Each number is 500 + 40 x the weight over its row's rms, rounded and kept within 0 to 999. Layers, rows and columns count from 0. Numbers have three digits each. The size before them is the row's rms in percent of the matrix's.

# down: layer 8 MLP down (transposed), 768x192, rms 0.167, rows 702-737, columns 0-191
# up: layer 8 MLP up, 768x192, rms 0.059, rows 703-738, columns 0-191
down702 098:504560516501448453500519488545472531460469465545514449531462473491551421517540477512543528511494453566530500486519507470501487500493477532427522516508546486431489556518562534524500517488561459436402453430486497439484433526451532454489526474503523509478529465502554422480596537521499522526505441479456457444464509481529520540546518538499535490557559473427533491489467521456512525522485561525529479508526497525483507440529491534527514523535448517507493601494553429509465565545480417486482595601517544498530468469431512474417543498510529507450424470492548444473543378469532490545
up703 103:508534442481571519511455529511529591533432562536514464448477482462452526499471516459495488544470485504551506569476484410513519553476433499525469521507464440496453599473525461473474529453528405492561515497541470573467524461467513545520486418506533509545505432444465386523479531554505554481555461466486505416505480485474514493511553524533537559535541582461555484485477481500458575432574471479490430435542482510494509514494480534479468502483481426464527518483526577473451504564454511572478487503445472517516509454515508498487515538502516564488477451537458471527556559538551553486
down703 103:450474560511493464534543539525483468521538468478513475505401474485528491469517519547434473444592495476540513447529581499461499474495542551548494465469550526534522454573509522489519515474441628545485480509490592449553475501523385502578525515490479439517484559549451493504517516457493476482528495491513536448466519489593436516427430458470448526532528493518504534500512502429543468521449417511530550553492516488570538425611471502438553513437493531525489491521505511532511434488486457489497530465562502468480540518479570528489527427444508483488499522464509515495485475499445456516
up704 105:542525492544488478605528492454537522473528468557467457531485555537513431534549457482455524505531555537462562500505558522551513415497433537421506557513481467471490540455454488462517514491482545479518489422504502507558582475493442580505513498485564507460517534513579525508417460488396527489442488479569489574482564526526467476412535575510494499499447421514505554496553575444518558522495497474530505556493559509490548440436510467525498474529520503483470493405458462495507481478511493453479468536455479453476517476467510496405559570506492502522558525493483446520475515512485503444
down704 106:587429528488490462515537539464526439451485522503470442482499463525475455525473542502511485507515475497604532532452461557522500490430497534389523515538489449403497493502488535541533520487475544479489529395549458509494501420522436579457541531453487475517552476454456514489447568548465480462545541460522459441509512526557585475474499534556538461490514515553525574511508562433443516536507417514589476571421527538520505491463558519578506516438530495428512458533490488485495512428554494475455473461529538459515516534516529521532504558527472534503461526507520460485468530527511469494
up705 091:469538437460457528510444527446492465531497488532509557516510417442463551428448522515512446429405473500513471490512441517475462569539449599473487571497507523451446514519561588477516473532486521445493548528482493526486459482495448524566524596515470470474468557494513569527484470536471537437482531533485491567502584472595446441510558462517492490485529507420464544503538529485431564558535522498424518473481512437487527452476525496469530546529491471504466565557494511521419464544530464495489542444493528485509497502552551487541495525506452428533416503493489510529535506503510468545
down705 085:559538471489492509537511429432477538474478476454448477540475511538514449540450438553480492553523498446491534452469535535546479500477559492550492467527497450499521457551475461538496525465532504454544495525483508539480550454419572530459513450477534521558532535428581492519479558524526544566523408488511512547452557486526426512516515484495510533495503515478431440511510417470597460468499521509536536453509434520495501595434462549533489436441502543482564430527509527499498483474495531477504483487441478512473561452469529564437501520484515477514613454545513467535414515513478542581
up706 106:536553524526478505503522502477595553523479433475519476528475581556466511566560488470535525469556517490511445541497425470508527480443481552467523504515519453505500536450421442429520481462438515515551561504451457479502482489528536466503527524517514494519543509518514451524449506521527470485476486499492476512447517426474538509429595446468592471558467505532522589438484515554424478473524490538416522548516536521559480462420413490556553489511526525502523545531480531482435496475488555477489496524411491536554504539491471478476479537457523450541501502453560467547429458554450422556
down706 102:480515481474463572464471503441526482499441519461550460490466573445462473477505407497565535464487538509493459558480518490565461485552433432526402470508564454523490468465550489524502478458484533493540591524419502499517529458528521524546527478468464521559513482620487489549501547567526464503588441522470495447516462449499436535550457510463517534524523554473573481488491533456520427487503453533475461484517556516406553534482544544505494481516524512554484435541491499567573541500440508513488503519511494563476455495517426543484443506440443485530532482520464538477454462561523534482
up707 099:466480530472494454540470499448561482530475508454478521513504507493445484483521448493538539518523489551465449536499501444565578516499499509514450476466521549543481534468577469529437422572430495563574478610516575578470446520488536451430572478453446437498548530501570506495502512462492473577567469496419548561540470524513470489468524425512496482494530561536515418518525562523483497532469496531565451430490456553453504480485491518512443475518498489541446443430525458484491511523548453482505501477520538494589477501519541578458445490517471484458521534544489523476489462433523466459
down707 098:473453527516496510496489488505420545469471518552433491521485449511499482481552519458477473500520520570521567442524539479485480566541481520505462508446472532562462450502444591511557465541451575541491445527600425435448468470514439496506463517540537468481501472464548517514502586522534507503476468533546543481465510489525512487553489521499484441460535430547436485386450537520522469357485534546568494432520500553484471508532463519475522547514486606525487513527513527503504488456504530470476546556549521465533480503444439522425501493533562502528475476454548412486526476504498528484
up708 103:460439470508491481546519579489480536537452507494559473503514460554469469478528453498486526500549493457518476522503420530545454473507460515513521562536527550466503469539474561511471501573462537509511503544447491457495514500550488566502535429524510519425460487505478518504455521465483507414437461580453479422499450455486471551542624485478464503504430510501422536540591443482492492553531503509536512475477450572484482541452453565484541548544450524493533501448440530614468465503565519473527527526441462561444456463534469492552506437463513467472505520561565513532451527502475516562
down708 112:507449513531513543474481525466529549450487488551537541484536472520555431498484505531509481498507442478495489453513469542502452523541496538505451525488494505475617500453423488575509503397484505532517539509555415577476423479516525484498541499536456504519574558509497427561414554469472474478504545522463546439509505516431533506570526575439482497550539505534430544500497472479545517490487566505530534466545453533519483482535495510525509411479435452525506422545451558544557475546453476519540501500477529447481456526537451547460454465483430552396497450538488468447542515516467488511
up709 098:545491454523435445434531496550554530514528529455452511560530503490452414511493563534549554488534442463529529485456558498472482512452483476524478519508498505455485485476546517510519540463507547458532556507544564562444493527522443471541559516487571494463539525536508496444463505469485517526428494462473496591550556521507463449489456584557440477484529466541436489447503519538482485527537561529429470495452488499575499477492554514462504419484453435552501520513515528425551380556521570456494450490511479483482485525433531467517516516588547429504426523532527515454552500488503500441
down709 098:475504486519504516493476494507434508536425511527503533524522522490516517514458530544455483520504580493506461520520503526482549471488491525445445496482500511531516446541490523510519472560444526558492404443516447474491498615439552525499384509484484484484469557422534524466521505512529512503470438460484475496479460517487546517513425454488470530553515547467596526529488451546522504465515451550494563518506512515511444526551410435587539528425470527494532462440532464554529549520485438607532509518444491449553504548495471543490423501506518597428452498436590502527505505500495519440
up710 105:555547463443470529472546456471506476436531461501508531539561437453565539480445499522473436544566478478486474462443498524524532548470489488540493504481463489630452461503539516497482517469481494447528556447464496423529486585526551507636492473493540495478465482482526488416537519524536535405509521524440449571521500502446492481567501461482464494508501444614481539519516498507505459509487509433540508490472540532556473497428550521530472485493481504547486451508459534576455467492551520540486421482494513498493487492533434522504482549516501500436524482577463435548490489445468576463
down710 107:463556451477510493516503481526443542514445534573521556585553479502497484459523479469432540412401563515483466503531501539435455478501452497439531489503541537471531495507512559495520493468482540474511502512512513496588536545451513551467500514563511528477515531509460492550505502482523512525485454468474475428541518537546493528512454593493484465456495436499540487560516455534554442552552495561474534520491530466425503448477538518475460505560467496493505576586460472490441481511504452469493558481565440521532472498569540515488493552490527519452520439536414414579389496487536456440
up711 108:494505532434520550537516482495502481508418444490489515452531495458511541431521509548539395514459494474466501477505489536459500511556467505460538504436488524445523576454484459533472524429519424510494521511475564540464483588447500453500503517559531427499482430458535519505481564522482448440497517575509477513516520445484508488510585495537503491524457478514512518565565406492436494466546510565458561474516519592541502464499588499465501454488482535517536396554456442477560436528469537578506514510553502494556466549486478451565462476532494461488523482508469485525530486510604444496
down711 108:559543488483500514524433485474488490525486568557524496422592442486497522504515499506472456549518511479535485471524432506548490503519499509530508523530554467542516442474471444483515543460498431441472472449492427554476467459476531489473520460534508491462536530480543526450519570435509527597513425536505494493450512500438529494577523508585456460473477537499465519510561476480460588498548511522544543529457459554518488560564448445511436472492492497489528499439530520521435454408487512504443510557532552469486487490632392493560446492491482489425522510514507574535550488543473518500
up712 103:588521468447490476443557435484517555486508511477529542548529504536566566503421420536492488435429536508480516556427449482490537442451547523491488454410476418479479476486509487501453551478546512554438524554515473508556466507526408550587478478475486456531511432544506482421456512458503492494514485520505442505516583512522483550493546551433443536525507515462527485482518500527465469493541506489503503537434524532417522496462499458524504515525597481534452472460496530472502502529501483492457563549465459520506554506469602514421538446525456470463478500538494577521549482521531489558
down712 096:481471490479512479517506471578546539497521469525540504542532538492460542530475476439529519483454478480554472418483528510488485527471524461503408582493518508548492442531518469517494490527479524476517439461500541466485515433508570542509541457445481548537485442448497503449678505490497457505504392539536522444516461454462495408464491533477512563542476510476456477473479481498469514488480546503499572518523542437481583482515557480428499484523603553551465497575476560562498543533584524466513474499442499533464513497505484475491514548486483422588500460518500515514504518500466427457
up713 101:477531448473563553461550487518539497495564494467529453469414518453482517545514498401510541463452431483508408584506507477514522482537531507483552470499454421512542531489499538500552455553518489468527533530469572477533495541447567455603398506467550520545526501491475507507479521543553513472426489507449460527536592445428465485485462529506497519536457479534525481511508498450516473510523493526428498537438563554467512569497459569476441413491513551496475467486505540499495544470537545554438472556504505523518465456501544424543509503526511508491490509529397453476558473552491523479
down713 100:514495577447476511477447550489487557514542528485486508560563498474555490435443433560510545507493548497488575531454429535501543513422494522511477484458475568458518509472524506511505575551541472464506468529504475521418578481491519457466443499526519551525459456525544380531536469400511478519561530471540520486484488544542530541515519527474420482482526497530471436569472473518544528406507475477526486502447505489474498446550483484517484507519505461524597539498512490434455439592518420481515507521552537467465494517477523524432446524475519478420465457521524477494514551543592472465
up714 097:513510499570540436544529523549555614533493514494455480519539447499506462531474459480428481555559500517528480444488525534511481464477491483474555519467518520464566527466552531441529544485459506451515496431532496490473516479542424447458461479455532534443477475502545488484540437509502494448475578496436458529482634483447474510521543513468489470454447468482485547531592548560497571533513448470551432530492572443540498449438518533467488509594550543505504511541535458507467534452465497491510513506456395512487459473538489497451521516520539525542517571507526539499531476486407458476
down714 095:529523567467526517448458569435494470381550473479527521493510472511492430471430479484596469464481470421518516526491522491535533539536428541497501515475447469462445469493464506559494515615473513504452519618523482532485558442522515457534522449519505477563508490512496562479478542451482450545484486514553475528598484520516479466493519544531501516476530486508384472528432525471516533474446502413469469494543495529528495545476474449503554502463546507535573492539479457507481536477477572488460526472502475480497554470471609503512485436536466502512540514582453538530456498542445478517
up715 101:498452494471475500488448505569507392491536566443474483498559438460519511544502492522477574542467452480441437558473486470535494525520495519512555533511494521506430503531502483522493484507538404531498536497495518530503523528532477519548486467514466534510496435511524470570557462511466431416489471487494446487477510591560579569523545514482500412519532572512564476560524524576531495479437400561548469500531566478497520465433542517501495529482468529401446499485515540494539572447499482463470498543447531526534476468529540508520417496447536436484453471467444520473487487535552450545
down715 098:428514507569537440475487561516500458515406516436476464556524575554529427504455483531531474490525517519485453524514406519462456492489502501453471497517459495520575508529476461529521511503502543454555511540484512503490440542547575506579470543514473494497488461558459475584430522492482478458442486511453464549428565430462459547493557555555538538417498431559486541473511543469583498561529537513545525446478541482479486579519561461532449545462467506513503555563495516518455482557474460498435533488516472484501518512497478515503498540451457495429503481454477486563504433465505415483
up716 100:597565509425506510503498483521502460480467598452540545565501521476538518437512477523464440538489481488528457457534491505520490490520478492439409556495499503481548483506481481492518530440473503559575535443504512497438542458503522498547476519499470434464454503488484546511517479460488490479438453432484458533587588508430483460544516522472462583498528527512405418522500473432502537413488514480505556514497541525507452564556519508518494493488524554466527528502553472385507526549384494506423487480490534514557498510528524529513540530526469539564476421531505548471437490522530522538
down716 101:480445518528491492476509492480424536517500463531495506447553588573524529491529418458603503488491519456497607484426466422507495525538450451528587459515542490469562508534535543549431448539544490473508508557516495530467494498511526479480465492473558508527487532449522455591438564442430463455584521514502556537538506533441455475502512461544595448506479466481505557454478505562486469529437507476546472542519525517459498563490488532498499472465492486542423468444527485550535472461613495530551511514497460455530487446461515471498489511501484438454542493459497460504525532439491458492
up717 096:503531447490500507508559509481523514525553481485489480493609490463539475454510533479485478488499484561443518521475537504451542459478449497444461458438548512520491495468500492549490544461495488490450588476547522444557517548508445488579546473512509583528546503569499537482458617483465585481447517509553503514519483445491450541460505516546473556567501486551477509471438503507552496540439484463406494541440493494532520475474454474556526506540496458539542416510520482556475437477518461486467495479545470482499518544552521625525507499386528509435458507526487407472546478544446452503
down717 099:501476490491485522547499495454431531525511494491514484470441471492562486502531551487564442465550548507513480497518478445447486515513503508506519436497443515450551448457535474487456472511499519475479411514485498494460483521545494541403474580414516525473468489496468508560477515559551445477495447460464507481511495531450565506483457530510567400456507536467492542475561507553548543450547385517516532460484566495512459410478584525535497430521478462471507472549523497505472485464513562550584553407474562520489522541486569418577507506548451492507514546507519567527459546529510560500
up718 108:546459430481457491532504408534445559453531523521525483526492546374470537501514510520480474553517493481487544557432470549524573457410471458442450536529535427572431533560482486543495523542454523454468505370436489497526488532510496435483504470551455516464552460547494542466533496515501479468476544427534511513521479514538508546458498466443480520507456503512560532504544515537474516516487466531497532471551484584517509453575539541565505438529466490463501502474489550435542449582488541540538512511441566540466467548534496489528456483528547467503457489520506473539461563455502499462
down718 114:525533492479511511548503477529470567536529492473481479544491518415429516410496497502467515486469515463489447563471476516468565444525536519475538571508474460507448486494485494422557488579526561513455539420594506474481492550454463477465449564516501438486481360501485539491501506486523524553498531470520489534444525452413510516545508539519517577503426519487496470577597537529491518500493467487487567472431536464548543444543459479546488496542557569537486492433482494522535475596514442542494502508436534512460451506521443522502496461437556486520517483466531536490512515490500467421
up719 106:536529491476399554510477461495439538457493556535446532494489516521458461470583493528532526505468486513464542508488486478429494514506511511475441472536485502511514518468478554457554533504546512451547371522563469539415516400455581509481553452463471519508497470536543537470521528430537510519442453489560444440497536505498444502544476510572509536456497576523481435519512524515475487467572488510465503486517523564487534480523514499552492538445537494453511488508443428497405413535457517533483567458461516535513569525546464459459466564483533482448527515548501492525486484599524504573
down719 108:518489518405471512518497445515554546499442528496528483454517439546504520444512475491466527481503495514455530511546376445467523518515518525491464522519488564528469548449412547498540558425564504457425508470521485535407486458488499461592502547527404600481498543539553472579504561520479409528506486446563495516524524492466496566508497495541508534465502498502481562453509530509543488451480443470512484519506468522517561473466515504555479485434525491506520514510491450619442495546468486465467518484546469537543520516551573528539481480498497542537416478507479483517524399532466507472
up720 097:433546504465509466440538518533533517484531468501482521472515513484491501445533476441530491550528553478513567516449495515560469533455459491454387476493490353503480578567507475517499429471470544424492427484540538587499509542535530526441506472505547462471524536494506484498514486549439528493514473547508481450478504431593450503478480478491500483551475515520485505520500543480412511527511452554493602488512471502538470601466492518511473486551415481463514542546500443475509493495462511498477439589523551488454473559531481510457557511513488515544493468524577541591449473542514491444
down720 097:490515491472478448494505474511518525426428563543483525451530546579509503485567577527505435512524396482453487446448510515457499505576505506467578541453505509552459466533539479482477535495438536532516475475497517498467541496510439474501473492534545516575518479471494518485441517513485497468428498416446522475482563526500540493532476585504525420582523624494503492469494549539499492543523447483530472522555531472513480529472522471525426482512519501511594558494453498500467469505406491477462514438522445550532452479512506494474503533515537503548467517428493452471537567461591562410
up721 109:496518471525547454482513579464492536489459558550592578511473584435479499517432476497477556405512530469445525531518489436550543485450433522435466460487607548523443555485535521520470536542458551477441527521489471519512537521547555441445444513474469527498587468418423481469515444521539531470422560568481479528474491561478569499474527510469523427487496477435477502474533504549525546547457484571448463474436481525502527477542476525469490497461462489502421508480496528566544480500481447478585501527503513484486469505505512531435475446542521556522499504531505490516517477479544483514
down721 099:509497531426492483581470538462622560552517500458476504514489506505475457408471459492552483466500486560491537544481418535466476533429467519516474415497525517505534538481460524515527540466524506491514518441504516509491439494536533508523534585523532492511501502512465549510434480555467441469467475434436528543506496411500560513454524487536586489493413506450456549485487473503559507516588481536557459524543476527453519542538501551464547548539544494433494523451502537516491522525554496499515429475529439490467533521476480545559510473501443411518525489558553480459448438511441448586
up722 094:492435509499496475471536514535469457464525456489470535557500545452489562523385480507396602465471481466530492506534480413533493532544509490549497477509538535501560504505577489481461482483511497495498606497517549481472464537539540487491570519529518462502520509559516523489446402500567444589499451546450472519508492498468494554545529447513583509486464506461528482452509515477533462478505476502512579557515492433513485537555488463524513585487433576528515489473505488447471440499487434506530488500500463497512551474519550495394535517522532502414431456470557457586529463513462497469
down722 100:499457472560437541521560508514469506504539523477499506533495411489393500480467532465543487470514443460488537493398423521473511491460506566533513531536525520506505516505478500471560455542506470535542453428519468532502514489526476503530532526580551478521584393496495440478531498452439458422532571480488516518520456474518520517465499471476456511468506538481474516551473520528504437579451536479536560451480538479529513370475448508449495481486479505474514484497550539541466499522492526532484625502551438559545489494525483534580525546551462462485521554566534419515539510463455539523
up723 106:465464484456507538500495496479543436491485462527508453559445489483474562524502444436475520594432462455480472496536505519452406546529490474448502564459510476532475467493499467515528473530472549515520493514502477542508486499521509467488484464444418392547529490503523500606448475474558529491557513505523548519501484518478524584394482525569498462535545420480430522523566513554492487565496510515549529512528468547420504523435416450507473485478510446486488543472455504523631476487548510548520511521490470486450457430495516533541465527570531490480574501493582521532543482530527528536
down723 102:500475558465462499504437467521447453408504515460510536516480470492497441476504475448480426542463605502557516508510501504465471481517483584453426490505532483535471569474470507520492528513483522451513469471538564416529502465549490521548473503540562507492548497562451535528444506540495531481565447510449486485493502567505545394555484452467556498490514473449499411582495477457489506476516544525479475565523513552490504538489610562439514496488501482541489556479472512523480485563418470452565585561525561488439470508414533491553512505462506525497546478541493481481476438496523422535
up724 097:535491518490500493504549537449548507497476448515505530500468472463520494530479512513461519496503441454429524514508519482583516514521487521477469470555421481535458545498531478441520476470507451598478545517515483533460502491484564484557486491449515545432548504448464466488523475510424465568498470549464553520517462531389471580459550534591547539491395502444523577442514521502537554514474426477553594470576500460505463406485497581449501479501473513540439503556469474455461500535524447529462494490470477522514474511527466577514530528483390495544516537502453497530502488567478531543
down724 097:537560462528436440473478455464461531499499513490441552526538479507496470521433444524456577538543458493477416520509474505544492513586511506487446479519442490582534498541444544506454515542415563432526502508529491517490489501441512497480485446525517521511464472552521512539489571518559495463471590416555474465493474472514458599565439514533480496461495435477560407461555544511491527481507529499506424459449535481594506510531546507553488488534560509467505530462471444465466508487478529575546465549527543511563576497469499483550440476514487522550507495457511487522463513408516453531
up725 101:443451485468527482543515509509537477530547459458444502530524475469513505496499456414398529457533432497491489582448495501426498502478483552505543618505559493474449528496495512449539520513435496532546573510458545428451555537485564486496497522498458432479531528529487536476531503535478435413466524517509434503472554489509445542502508497545491499521441523516512565611492510473517527511391546482523508505484532468519512589496477470468488545488473471497517493514441572462521559554442513477496578504516505515429523553464481493476524521523541450417517561547468521417494513452473572489
down725 099:464445507451398485455545570579534454529543459515489509544518503503569512531465489523552491448478504481521479490591498447515525491466386510512464542493548517464586526477532431492583497507500514566486513434418541499523485528483542534508492526518492530518496508497454494437421530462499514528539426541463490505503545465501441430484501567560493445475525524556463526460493447493511462515525537500509476540509494356511595522460549471522498559418554470524497537508556495534546524491509441459506495531457493500491510492517511456484482518455512542427472555569496498485474406508477449539
up726 104:467475468464587584533556506477590534572440483574504511522496492422511516547464485517521567555512443556436501533484445454478510559486514510510540498480501508595535480505505549523398467452474485506519483497440552526510463529475495522511510483522486563515494465474488534514402426483492516470459469510523450443521488446507487544492444454505512461496510513526388561440473530500469488532507473488480514529482545479505514463504453472439545517464546499534510556546493510558584596511501475479487497486506592446454393476557482545563503501483431455561498509478534475475558489474447455467
down726 099:480456522561471507508443478532481601511506547523554389495485498463473484518467542475554550421513525579503450518464479573543451496454428418432422579509552550457450498424455478494446508558461533539509552501477510509467491499437517530510571519458511538523505583500503434511551510504472488541537436474483532473466479434462570557507503489444490456513501523441502566567534513477541492495481564512503485449517547443548519515523473510468482484464521521476454493488503541525564543461464498513504565506447523532493566505520549531457468525558484482481491507455546440507408534503587461498
up727 095:534479490493568446526516537587465508502487499461513519515486486551578560511471492447415514480514512491503470539516448464533523497448495502541505536459557449446523495468514513445472437441477506557477491448539464560493480510522549468502546495530527539505493546470530590564554461464535443523508489579515484491503499591497482453556437481478451517517456446477495453530533512562516561491443473492514466525545493375467395511492515463480484585489459504493542541504477507534378531458506502502539521492474450520445501512554495557541522436518501472495488491588468405583487523447485439486
down727 092:522513412540410545425444546491580536495525536511485428472487443484428537576491477492564527522488497483460516429457526555466470503488484496552588557495479552486529488576423417492548537512490490527476478527475531473488539498489501566489441477499512419502468463495509489471460515562505495470491489392462490507496493508474503516451554500537472451538564583448514467472467494460409510511515461494532561513458487573464610496477519559557507479529523476486460461536477477478538514476493525455494518511512550517520530505456473443490555487512477499512494536487564568413493494516528621481
up728 109:412451465530520506432539563518558451553523546517505518510527524542506572459481416491479493529607555458439505497497568563510496540504553460448478488528524510520505538452529477464542511394591465475493514451440475488558481536455541453484487485522570553491511566558431454486481544532499530560484537577486530485462448484515519508502443478541475526515554519482461510481480528469534427485475493496526474525462492563495515512545468515547464515462496470456490473523461533478477445498489516518443534562533489551468433467520410569456549511572429473530458414466493501488563513472446471553
down728 099:526447538472475525513477519584457546481510466483473442446468489549477444477423483541562517511521472590471521479520520449549484492553465518469451532458520595475480571529491538543501480508504509500516546497477565559549531429508524512568462534530465503532533544501476458437412449503536474471534449490468452498478458438435456485457533460581449498515458511503516579468497519487548479485506567502459433473458541459567552598481419521478457523562410571527499499480531458546553516486534506496480503553569531437479481477487520492541474542532473478498517476571483489533503410451457483515
up729 100:489549523439462436512478489512554491410487459499485530523509518508480545533409499490512474472480448452422433536538492496447515465520485548480620499487530461476503438456499553547486447502469440504541489499484506529445466517484585550533427389514525489463578539502500583514463466462446554520477498476498520491501456490525477459577507552476439498467599470532502511554501527492494480516510473545555526491436492515566568511536492446518579569546509551497487527558546512479618541524481483512455497478435513509523470505431487443502549492500473501581502533461511511497519469548432488486
down729 096:546456509502500416507539465526478507557495480474431491465560454530510428502535484474455513503507436519479466481461522539560503573506537573443579465485500445439529477485497532534484536466531461503519530417502540536467426491466516423548590474567489583528525514492485562460529446530501556550505479569520469479447511520511454508488550484496448542517421442504535443459442456518486486533516497545461471540583476503481392483454534529503509569467494529512574520451497444568519504501457433519454535580563558467458484436493499496515449502459525538480519499506548520514462523428553515491
up730 103:525583497506518531489426528492480485466469443521483517473481514515488495495484490504453459472505627521484466441517508470509457508508504439526523466538491555500446496451491423455472458489500425516522514502537473494443514517526546590528496510568586493564594551531480500494380464461485430491492450518445495522486458501515445562548518516500518567545529509509562514463558499462484523515528473530567593560432524519473524430515461516531517606488516583526518485467395440399532523463539517502481510473474501437479521538484523525483469491484409495514501464484527457470519505536510543523
down730 111:526504511579496424504475615491491510527449493436510490484467470485425506493522516503502544525498500520557453436634547544487513486509490507429483485563441564491506499472481487513507525499495446534505487601518436521463467520461486614466588490476533458495497407510491500470476469450450523532453496552578439442512436421525513474525460468544529526552480519505466539474435508555442427444500488500460522502533504485466510488509456471506513524471478498562490527515549463463615542500482438472533497496552495537470524462525556484506465516545447521587546496458536484542520492463528509549
up731 096:495528462441441564490476559427546503514543497425579520494519530483537488529493512509536505474480453553541524509500547445478464626489489477462462493547489486428506481485528489570526548579415538482474455493498553541502495535470483536504526537461511559548498460558468467444449500511490537483555486451555497481508434565488459579532443523566474517562464508498423452479533453526474503491464568502464514514460594481435442452534438547445475452560476428509455492458500496492471453495515495528468530566470532507521491553573467585540445508493487488519516550508445561506482521451500446503
down731 096:554485463514501462533519512519466482467503482516474483505522450539497477514541523512561537491554506470558509458576593533525565469548474526591526561448483562506471550507486503495505528512580532545543527515470457427537437529553482450566553422528490497488461445509529530594514458481439503520501535500524499487475523444453525482501498453502482492468481487466518403467418500531510472539535453441528471445477430475465457541487513450522490516481520458521542537513439504454429537538556483434516422479514510500496512532496536414532570478386511579491474429544587448485496505562496511466
up732 097:527525449466516527432469538540584500500503539426508487578472514450487559471514481511545490468521480455546450503500520434458522498500418473426522504527458550570534490486552578449571527468468463462524535427470560485536505498545505517500475511446541512467497500494476526444534485553469427517539520490462451524572463566485469434492482450524518522481531422476589531471515420500480509517521564517509505512492490468540493488558485509517500486470425447465517543527508513590499490443449586495468520558521526479488422535482443495519539474581412506503507519540586524509512460407501535421
down732 096:581520425565455536483588533546560439574445499456482539452528577449518551565467492487558475497466516447466532467562515418536469530466475511496468547469451580505500488465481453512524551498561530443525570527472438489577484535499538503508491423521565507474457481548477495470549465445496535498488478529512452467434567561525479573516507474502501480536488450512498535457436551568508459434478553526505484488505512481486484423510540471446482501513476517568460543520496527489451509541501467404515531528462435462536477471415580468500503503468508512511506529463472458504574528451508505451
up733 101:501453588467501502489526489541464564510422561475472519491532466479487513505467588537380455542481530457502454496474530521495467527494454447467475539533557541526551470461459542530558543446441485487549507405521454551558508532485519494469512517512507506419470581534456483436477456517503494512466516440485456498521514461550435522420552459521524518497556469460574491509483493499524532480512523491492468590463550505528525407586468472459548455478562470416442515493512539498512518480501531550589479472548529554537475505554534534484543429547483526446457443472531486491523459477512447492
down733 104:522465471436517515518535546437490539545533598533490522495553450495525469476487497554469484512534465474509505517551509492517528451461528484502499548530538495550497515478467514447509532468538469448495438523471535512505493550515451507424520552454533600501546480540495453401479482560468496564500457579552504503534481417568442581540446454434489577528485486482544442543496531545493528483447576574549510469527439448533469457517456440506439482581493477528483493394500474480501455427450511511446486516557517465497491468495538506528489433526438468498500455497509541456598515485457526525
up734 101:480487488431480476531416511490483502488541487489436515558513438456473554488517455533449490516485496464489538541540547497548524548468421497489544464506598463512509557507485509473504527522474450527519550503533547475506509602520403495454511482521412465480510461518441600451513593512510582495481493496487497495594443448533542574494493363510480503493493591479533498459440534448512497480538488561439458502478499450502536521492474554502419499487491501503537512450518471459525454512436529524426490493421477544468503457533506456526551502465520552491538494536517517517500533552531425542
down734 102:460467485434477489533468475448516501531560478550493466543475480488493597503538497514490492455509471517455420487454537528561535565445524563544549513451476511502527520477538455490538549495438497448432514419451472482559433482491518509478569476380481511529511508421395428461511599494471512511499492517545546484483500551491475509501565482523460546488507431563470519502540485502423527524526461516480495489545533433520478502476582562535479533476497550550537558512508455514482491519511502587586524514565431472468445551515457535454537513478438511495518550493431525466491482555518536504
up735 106:466481453474483453477530565593518476484544509506434548508453559576456497507482489512435427543506464519522465536524456498506524487488475476419514529509515454509419544504571483464515504593623514486477444498484526457452508502535382483587521502542486546502538471553538512502495548537519500522460464529443494390476533471555552477503547463460552474496511481575468423468553567470459482556509520492497542544538547519462516551521424514526461451545527489444488492483501550537418476509520480533494451504449517525475497539504474458519488550537488488502575539437451533432485476486476512519
down735 104:461491495453518509533517521495480490549454505516496518539473428434478524532505515477451520473539525504548575562503495674503499483464492530522524496488404434487526507462498558585476478475551479495415475489492482505475530545468539501495453485480483455421390533539506535427495478529543535498501482413487472530511468466519547576490496499504448458429557524567530498462503496506544538523605423519506479481482455474454499483520536555543518541566445539501538477474500477504448515493561443533500506485599488488499484492454487484552491549463453475556442488475501475527451565557523540439
up736 099:525522439484438574460464557510476430515530505473502464600572415571469481466551560486546472543522534463476574493546554434426535497494441479481495499533467527488565528424496439580520463535426527491468482524531441547472479525466465531504451442556531493522486518505549513467509519501479522527517553434477492514510468531427434488489502518478545468477459487440491477405501531513508498514497557514560509572496561554543492541542497434520402551561465562523478444511534490541506497520439511510437586479508427504497429459516497488495468515515541496509454575496483503465486532491457475492
down736 099:479477547508578492550487503494434642517489451539492526508417447471479552502518525463541505567440501474539413517552493562567466503538560510564530501446523556514479487538567517494530544495501583458580589454440505531487543518476487461533449482507448511500501500469469493511432504485487441472548541527490506380520460493528547518470422514568505454488447464473507461496495470453523588495565505483430508562523530449549500461523530438427505461458519515532449533497433520484489527450522489438507494501529485514452474512466514450497531457480510481480494527510538456437548548513476506541
up737 087:516458424382482506548488548435423536502489504518492514422468460540594505482468538542447462537469469454524472521468455562467472525420527533492457458516528498563476535431474506543501523550478487518439521475554505493434525514567528518535519572528504516529420523524585538495544518459502596485549494445451500516422547436454515498466525534576507559566511498537492474565547460456459500523463450517457483461472501530491541517471535470509438496489495528477478477545459501497545518484514545531503499489456438500513555470522528577504446459502507487523499507497471527413432560582446532542
down737 106:463456427583464488552484487477528482490427519473530583511569469478479484429527489561513498484448429437486509481506561496498485601451472526457441486530537514437547510502502561517472475457515521491514422482448448511517471570451518488513485485520529567558481470558561494503506497498536499525440488557524543433465496588484412521499464527530526558488521485465549480496555551504463478472468481474490526493463473555593583479458452479544451531498456523461495477490489464552461460551505535482507554515468506457516489490554503504488515462498440424458587457611465475502563571517508476554
up738 098:562538519462490485479511507431499518541491541498500460551435491525469505502598475494482524508564492414471512445553553452446553547459527457543454533456465484404467477541497491620470580486516472496524446518566554511481531502523495475447562425503476463490519398570511450493486498490530528581502468463520437483507493480516439469564496482486574491505509524524492441542464465498479503543495447570559448591482542530534512481477496429537541552494483529498409477557509483542489508492570548549531505509535442460460497522524506511415502549503487426490461490473484456512478476531440473478